Part of a small language model's weights.
Architecture: RMSNorm before each block, rotary positions, no biases in attention or MLP, untied embeddings, normalized queries and keys.
Training: a variant of Adam for these matrices, 95M tokens, 11553 steps.
Each number is 128 + 32 x the weight over the matrix's rms, rounded and kept within 0 to 255. Layers, rows and columns count from 0. Numbers have three digits each.

# layer 4 attention query, 64x64, rms 0.251, rows 63, columns 0-63
134100178163123140140123109147148084159163128101094173197128123162139139123150119147148142160175172162126190126129120112102126132124130172131180109101161188130147160120181133128107075126150121
# layer 4 attention key, 32x64, rms 0.231, rows 31, columns 0-63
098101188165153148091071114140115156142090185129125172107110167143109042177182081147123112086148149109133197090117171160119113095148062150089136109111109102134147181105135164120081145186134126
# layer 4 attention value, 32x64, rms 0.17, rows 0-31, columns 0-63
144124117121153094162161131076114083102099108170142165162071142150092139174100146113144122134166122109079075115152132163074158135132151079110093130088237141126141142114132123095127098090152182
093146092118097165120153157181141131119077127063135124175152155140110126121123120167097141134093213133119146079082160161136165143137094133071146117136068169122159075110140156161124109043117077
135162154069148123118134094179067095096093135108092150094155201122124127124133094192148165193103123105110180075130181167084140132132126125202104125189118056122114093120136133083194141118124128
139081096139130103143123120098134106082133142131180143138109161091190113110129101158204113151124159138082137137141161098190096145098112148077117145133099151120158105166171138131135130123128100
134114095135155171108147103121149096133072151192157152114207169143118104113106142187186116069127092095095177140144147102135115129117170108125108130108125188120128117173114193092084153181158151
143134161157100110134110148137117103177092120128030107124111092133122120130084079101128162116152108118103076172126097162102128070128132170044152132152185157121095108079130113145058125095132202
115115187090121097136133085224084083044146093086183149105118144129125171078133135127124160133130156090098090170121123079149122132091175117115111132051139069128155144136120141099125116154205129
091127187205073123164107075085096170146150128109161158175183193110148116103126124124107154155118102142109109117157151068128140166134153110084134133132108177131134137167127101093162134146174115
149109167099114111155154131112119109181111159096090152111144093152118069145139102117118125147146117140102169145150120127094097130108179119178165142112109080129150169102068143115122132143116107
076174159140097144154125171149093123120132152115127106137097167149123153135123157066103154159148108150143119128081122117123139042185119177140116153180085131128096120117113189184113059049111088
091128160135096126122169097080140159126097150102153173136114187161151082143152169118137142197084112068090158062118112123217098121124082089065137123188122133137108139135108157067096167091231126
106143140113133122101080173124131112112141141180067126152092126110182169127146106146111115100102120075110122231134176141153106126058106134089115146165150200124144151113109159214125110108087095
099117123200081095126120149119121123121101161118157108186078143095142113143131185130162109115129172172122078109182161156155084160108095119145103132151126182135163109139138164061131173132100209
178102142164107123117121148105137122135104137122109120124111078141159074142125082086092137063146107130186146128117113154102127139136117115076135133064171184118132097127188099146118082154079205
156098141136149111141139167108056135201105071122137126117193137120120211127132112157097105116127113078120113075116144113098181148111177126098126125098093184115148088153147131145161155106112193
095088127138130131130131099080153178126143107209150158097125145093138144064121135177171102170127118130113068125177143137152119226108142127093099116089177138136138123153153133102112187150152089
127079127087086155144148122159144134157070124097135196138131150120121128105099108119209156178128101123135120140146099089105121157087178153142145143094162068129182117080168129065141177168131115
117126129090177124135182138124152152147118094120100136155123046197091167136195174124134103184147139127053104096100141133053149154119086078156169131156038100128125146165150124160122102097145141
107159196134124086114120096165132113152165075089124150131161131106176126128099129138110110132122213152107183134133122126176130145108073138115127137139110150131134129206124137154129129160097081
170145149110128125131119113094153113130179171091075103073131142138139090090134096129097045115103117139203152132110053177150104099139080126139148127142108100135117145042020116210133091129079133
113134156129120112156122131112111210073175108178078064053039131136186111145120143112141149180136129108132118098093119088147111144137166134189110128147094052147107134137091109091106165049101123
104106170126086085120057152133134135058135091108122059101119146098120177126114141093112136144100095170120156149073157102130107119169143223198146115164085074136161183086146117126122162124157085
082151135117196106117158101089130133122176077118069101130104139090124153074155129182130143110132162152103124139138115143158163151168135126110093123121126110111103092141122117217122103080159104
121148134126135136106113047132097117092098116073132149101111184146139122157109148155178196121140147025109135156141133119075137121132137163159127137128111117117124142156122193143140152109148167
199139137128124173112114162178119141127099129180108142169160146130078105148122104116152118043150130067097142160144104099130136140130142165146082141098159121122180166097145092085163089134163163
153132121123090135129123119116111125153145138118110140172141137170112086161170121121093160130135153103168153099101110125161139113196126087117147130133078104127122174153140105094173056132161152
048139133218097152115114167062149174091110139112153100105091144111169139123111114104127148104094107182212168113124095140097062127164091147057131122114079174157161126145132192087097143094062106
149098114149147150137118138064148144089154126152156066125065100199128114152116156147122125137166119104188077113116056113148130129150083145145150124166129111130113129157121047164077098125145123
145123204132052142140090158076093122212116183109148163141175138133115128092113120130093112111123086099181095154145131091134140101117126121119183122086187147136137202088103145100139194146113164
170130160146149191130147067109098171113106120147129149134205223112120118088092149164153144145124156092110169134104171086072134207135124155139129118096081153134150111153125139158167136077156160
081128138118130126134176086138126169107208130129164101172118128110148205156108116142186159134115172173121195098130180100114159157125109109168107122118105112133134126149175151145086165129155178
106143167138084125146090071134127148104176108154169158043099178086161163176119119147186099165135123151038159128155125110074140135140121173077105141094127107132119151205086127198139179138148053
# layer 4 attention output (transposed), 64x64, rms 0.18, rows 0-63, columns 0-63
106112097120195077115080137101101141088126137080157115127184119076119171148133178121104093134089162116147176123081068161136139110165195144168194121095116110106162188174102110162166162133116111
112145117131100192098148089120146186151154203136080124166172106055158147151122096158163168143205089072143131167110120073141080152053145122147100059138169123097131130147109133111127151196155100
110160158140130157058141087137189146154103181173141110175137142061223180085130156124125106162186118113125149154097139088133071142081132147122137067104110128128142174148109062195144114103149086
082130170118108154146124122118082163141144107074125078124148163138067098051146147104112204100137136113146136099158109194133122155152144076155130098180139135053117073170105106141134146074156117
143106142188122132127132125161148169119146138068121227108082124131142136139104088110122130127105187138123141130128100108116206142132134154187127143139086150109049127093158172129158098138124119
128120092116173103137131167114139130099114125081166167141089104177115161142144154161113116151123127144122156101081110096191128153124147132157125163114129081170141158176112181116160120143088105
120143089081147129081171135069140129166082092132113099042117141166192123144145162147159023136150152093165163061152114148091165127153168127126140044145128100150174156097093085134102130126131124
115109154099127196183129122154140207096157087104173101121122123158085093084106061113136119072130138180118111121089168132167134141124134116113111090177137133105098074124132181094124149119128146
101188132143155071171133120124148147104064057184163120132089119167100149135134134150113109101092124116143093124151168145157176135155100136131177199114123106111134139137131126121132106110138193
146173107074093160123118071135125203097139127139131135161126108085188178114165124152102149075159202140189143101147106136099088116096150164065171132145156139109164154109091082121152132154152127
093087066141105206131108114162125171125151112121159147143091108145147151118137127110125154068145220133140107128118141176077130134068148133155135081184155124067167047109156201160155159141136108
120129153112097132102169117111113110144101124092129100050132118103117087078115073079149176133178106163120129107176129117163073128154143058138097106135130139156094099138157058128153144083132163
175076132105151162220083127103138119121175124104158150124196128132099120157127073121151116142113133120109157134070065147085189146142158132131150073147123149094098135139116171151109135147129053
133155108133179080160120173131070105094168133107107120099118122178083154108088116148139153129097135132109123189124092129166132118169139081182086163115098141140101156139120189142100135112130103
057117125163134157112150144139123095106127200101065137120123110129114145137083082153152170109141073086115138175107169120189102133135131073151105098081172099173092129120162153154091116101089124
118057155138084182123095152132076114189138089074129111130177153145065011123124134074117198102102063159081125109143134149138110073134104088140104116153137135117069066126141090150160140046086119
072158137112136108146105155095123154145079050161132112123075163221119117108107155159092098126106101103107119101129132169203166159158088114160197129104146094069123117153139115135137133059115130
131121116168137139131132101143145027108146178177121130111120144052156143204090171166117143125109131105167114183166167153121076115103157151171119145095184137172191115102118122156155130147119121
164111116101066186110150104109164150155143151178126112061105106138084091099127066112144116101127062147122108141133158094140109100129100087069045134147151101163122085049123173114137123155131138
145163102136160101143147094187183137132062116207136142193105113152110130151146119135099059136127125153092101110147189083141152131156091152113142213125112137179143142198158113033098121160162145
045151144124103191063073120154096108186137094141171111132150112128111063159144186111080200115129144144150065133177125182051061099123123131063148082124138147207178127092131076201146107102141111
103180118059109130124142134172092127184114095160151078078085135177134114098154142139108156087157121104147102065186198137116076154092086147085124097124138102137119093163123044124091106092136193
137096141118074187073141110127124109148116193105105107138191108007136100106128144079124166187164095143135131159147132099166054100111133109132076078141157157126120147135111085135193130114100108
143124119109118133092142136122182152133127152136123131132142116128189168107097133109119102130137162115150147117154084120146148154082163130151173088102125165078159185109073083110141106149121041
134155110112171071076129160078137114125124126102139157086100129202150150118133146122129124179110106086116160100130105110130130178184154137159166179115084129099107166176121116127119114108134136
146182115133169110102147120135129146084168126136140151124120092115153206123105129118163094134117181119141110156119138127098110134105154156138155139139124156089191128104128170145082167157148105
159092139153066169184077144176102169182224124112109109130146114157078087124100109123105175044119150107088076152095109130116136105120164098108156125174150168154066097072171138144133117128149086
156138124111127075120075122140075126113165134108139137137156129110130114169156181055117155125088181170132142132152157186068101122129162178127123170128139192127206145124090158108110169141135109
125158089131186097177158167133124160103084019154114157126043128202104141148090056130146060071099111133077131111094169122164167163158107136122161203132126101131111113123203178093074098131114150
075162123175091183096118084173193154154152155124149097139094109117117122110110093158098185109133059127083109120153173105138075149088142123147088093138123137116080108180142103077161138150131101
104097143120112210087103140158135098137142167124082074117111097051117069109119123145145134136145131126139103156152142130104089104108131143096106076170131115156137115075154154149157103157111102
137071131102092179092122115140164151164143075129153073136117138170085056024192126069073199042115129116186107099146154169141099127146106109074118189169135139185107057115085068082151128080145164
124081111110096187123113146148179148185136109127112107051131095088142067143173102127163167112120126142112110136135139083153126078130140114108098080151129101143103081078121174075123117159106106
126206130121168084093124131116080109110117166140151113127101101121131117118090111130154105115127073104162156148160116106114073160120138114152149121133128065098097133185119152129122146146141139
099087143123112183156123124115128160173143079129174123113100096160122153120134198120133119091130179133118103128144062131121113125182122099078125076168135176067099141145126144201114109103149088
102203130148114139149163123098129167126153083145136161121172120133082125139103155181116146087154106142102121118126179119075183138137127136131142091158153133145150154140159128135104126134151084
130082137168085124182085120111140206146154131046120084141124177180109122082160134121107210144158101145122121108120138149078145181086141115171160125143115148116119130120075078142125177136131111
131115107133209104091143160114198121093100101103144133205097131125130188109123167121121032208110073134150184152095128114165157164123115111128151163092099106141144141129101170126232107133073117
103110162113056202125132115143076135130156112141135137184125136112104124186143114111140181127117126151102121128165199139061168123124085131098094073149079125093136118107135104074132179163083129
125109118078134181125127150214155133104121071127154111082142125128132104137159082137161067110105191167129124155090091166154130133101113122129079091145115163092121050129129214136091161133089133
116120099092135138155130120094173182091140076148141097090143135153130117135149139121114125084153143144137070143102118142189186113119072152100104165152159183125122114108171095121160128124087122
159138101126186068074144155180122062101093117140126164132074070107115157128182096171122027140138145135155178095159103082121065146140107114083109201098160103183162109133123185119116171137116155
155162096128163111081150105142116108144154141141146100088147130216138190158107158144159097097152156097124103158115126157077091153104206104209135127109116108066187120078134125197183107126123123
133142087183188108138131093105157142119130118120091133162148090152124183136045158168102126142146127148134131109072117088139184102206145179165134191097146100136210152151112157091110108176139134
155144150119135101159143141129185140073126112149108101062162145120128133178121144107118126162117123070131158111079088112121149138144192075102136084090075149184144140128128061123152086185124128
108146147156180142123143146094105127098117122136143147193186115083099141113092126177114120114109097185079105165133188070163189079106123122126151125106135108142060144127137137096104158123129124
071075122147096188153082135113173189125139132116176145179139124081132045146147122092101124140133132166125146167110083128101156135129102108100110126135126133092098093114148240105111112151140087
151085117118068157162097125102156169181126107082085119112130123184135043124114139088122200143090126152115126122116098128143120085131135126166130065160113138119082120122139134144142122066108104
072155112101096156143131103067154177154149020145139115102096129204117062091117105123078138110114122123103081130141145172175174103101063100112141063148165126102060101088185134135189099090107093
164125097158094119100104115102160143156138151156137096125141169084123081105095190103082109124121115071171107085130082114154097102153171117142075086141186115132173100108104111086168145129180086
103156125085127130118132109100086159061115163128136122129143146122103168141086114138105146123110107137148153121117133145130095152128157224153162205111115133134179163149118121165129138099142138
112149115134160085114136112146117114124066141141104175167160097146155185189150177158118139097195147119128143147062149127130132162124121181163127255139104145173151223187193097146130090136126133
079089142090163087075118136182141120123108106126133128162136109124140181155179175150116116167116124093164149175088091124135097101155091141090182085070118202127165153133139130141141117128093169
147164149111168099176157157186055083144141157125150179193091094150146170138150099085108056118141134103146101124126143161106175129116108123039135153050139145104153144146154147151148083132115156
137084109130115135106089193169139109143110185093101159097127108104139133152117155131156140200107128119132164139131160100098102108138110154172094106160088124165139148161109181132109133100136088
082055144098075150117118141122161150128151147171164099137120126139112158112122159101126119145142097135094108139154156154179110148107104078086145119094126158135172106124105114061152176203098065
109107131113078156191108172104152113155126113149189102050118107162146108093148081148112180105130111183082048152148116121090116142110128090065135120164129110133068071099136167116076177159082162
131117161124154177095131162150101104118130147155180138030158110104126143143134108142162112077139151127122103151142111126110071124129146124136105137180134112088133076122117154168074181087136125
160143115131174042095163130163108099080093181117095148176133094132145185132123123173102064168122137074164158127087147094187135177135130107182126143046107116181121162199131073152138133130151181
145154121130122121111137146223095120155085166128077184156137148116114131138122159126137138109122086097150144132136175125133089134104149117127151114088167115126159133119128099098126144129131110
131114082112174130148150117121159170121122077124126112124116122143143118147117098099137097096139147141088122123101111137176172167129146114118100199159128141109122107104163127101165087179119100
084062122126082137137086148172151156157146128116193098083132096134163094098172112173129138106154086188068097140156098145171093142091124101070138106167138152126091098158139173095117175159096095
153115182151113082109118158143108099099129145089114075133155142073099109087149137110083081169094110062137131101133111115102110152164187145125132065113065095108142143153110099087169111156178091
138079113101106174121139114125178120160145114130143129152112113148139084055199094121107163097131125144111104116110159114135126142125100176101096198171131144212132108100147118095114148103124133
# layer 4 MLP gate, 192x64, rms 0.237, rows 0, columns 0-63
112185156182133122167084085082065133148134092087123105129096137189101148116112120160116148165150082147157088102124086145199125207157134148150144125173115112126131114104121176076196091094113088
# layer 4 MLP up, 192x64, rms 0.216, rows 0, columns 0-63
123114085183207117140137123113096086180149128105091165087079143157167112137085090176114079097186117168137126141191096114182147110130097186117170179146177133129095147101159170128225154129084133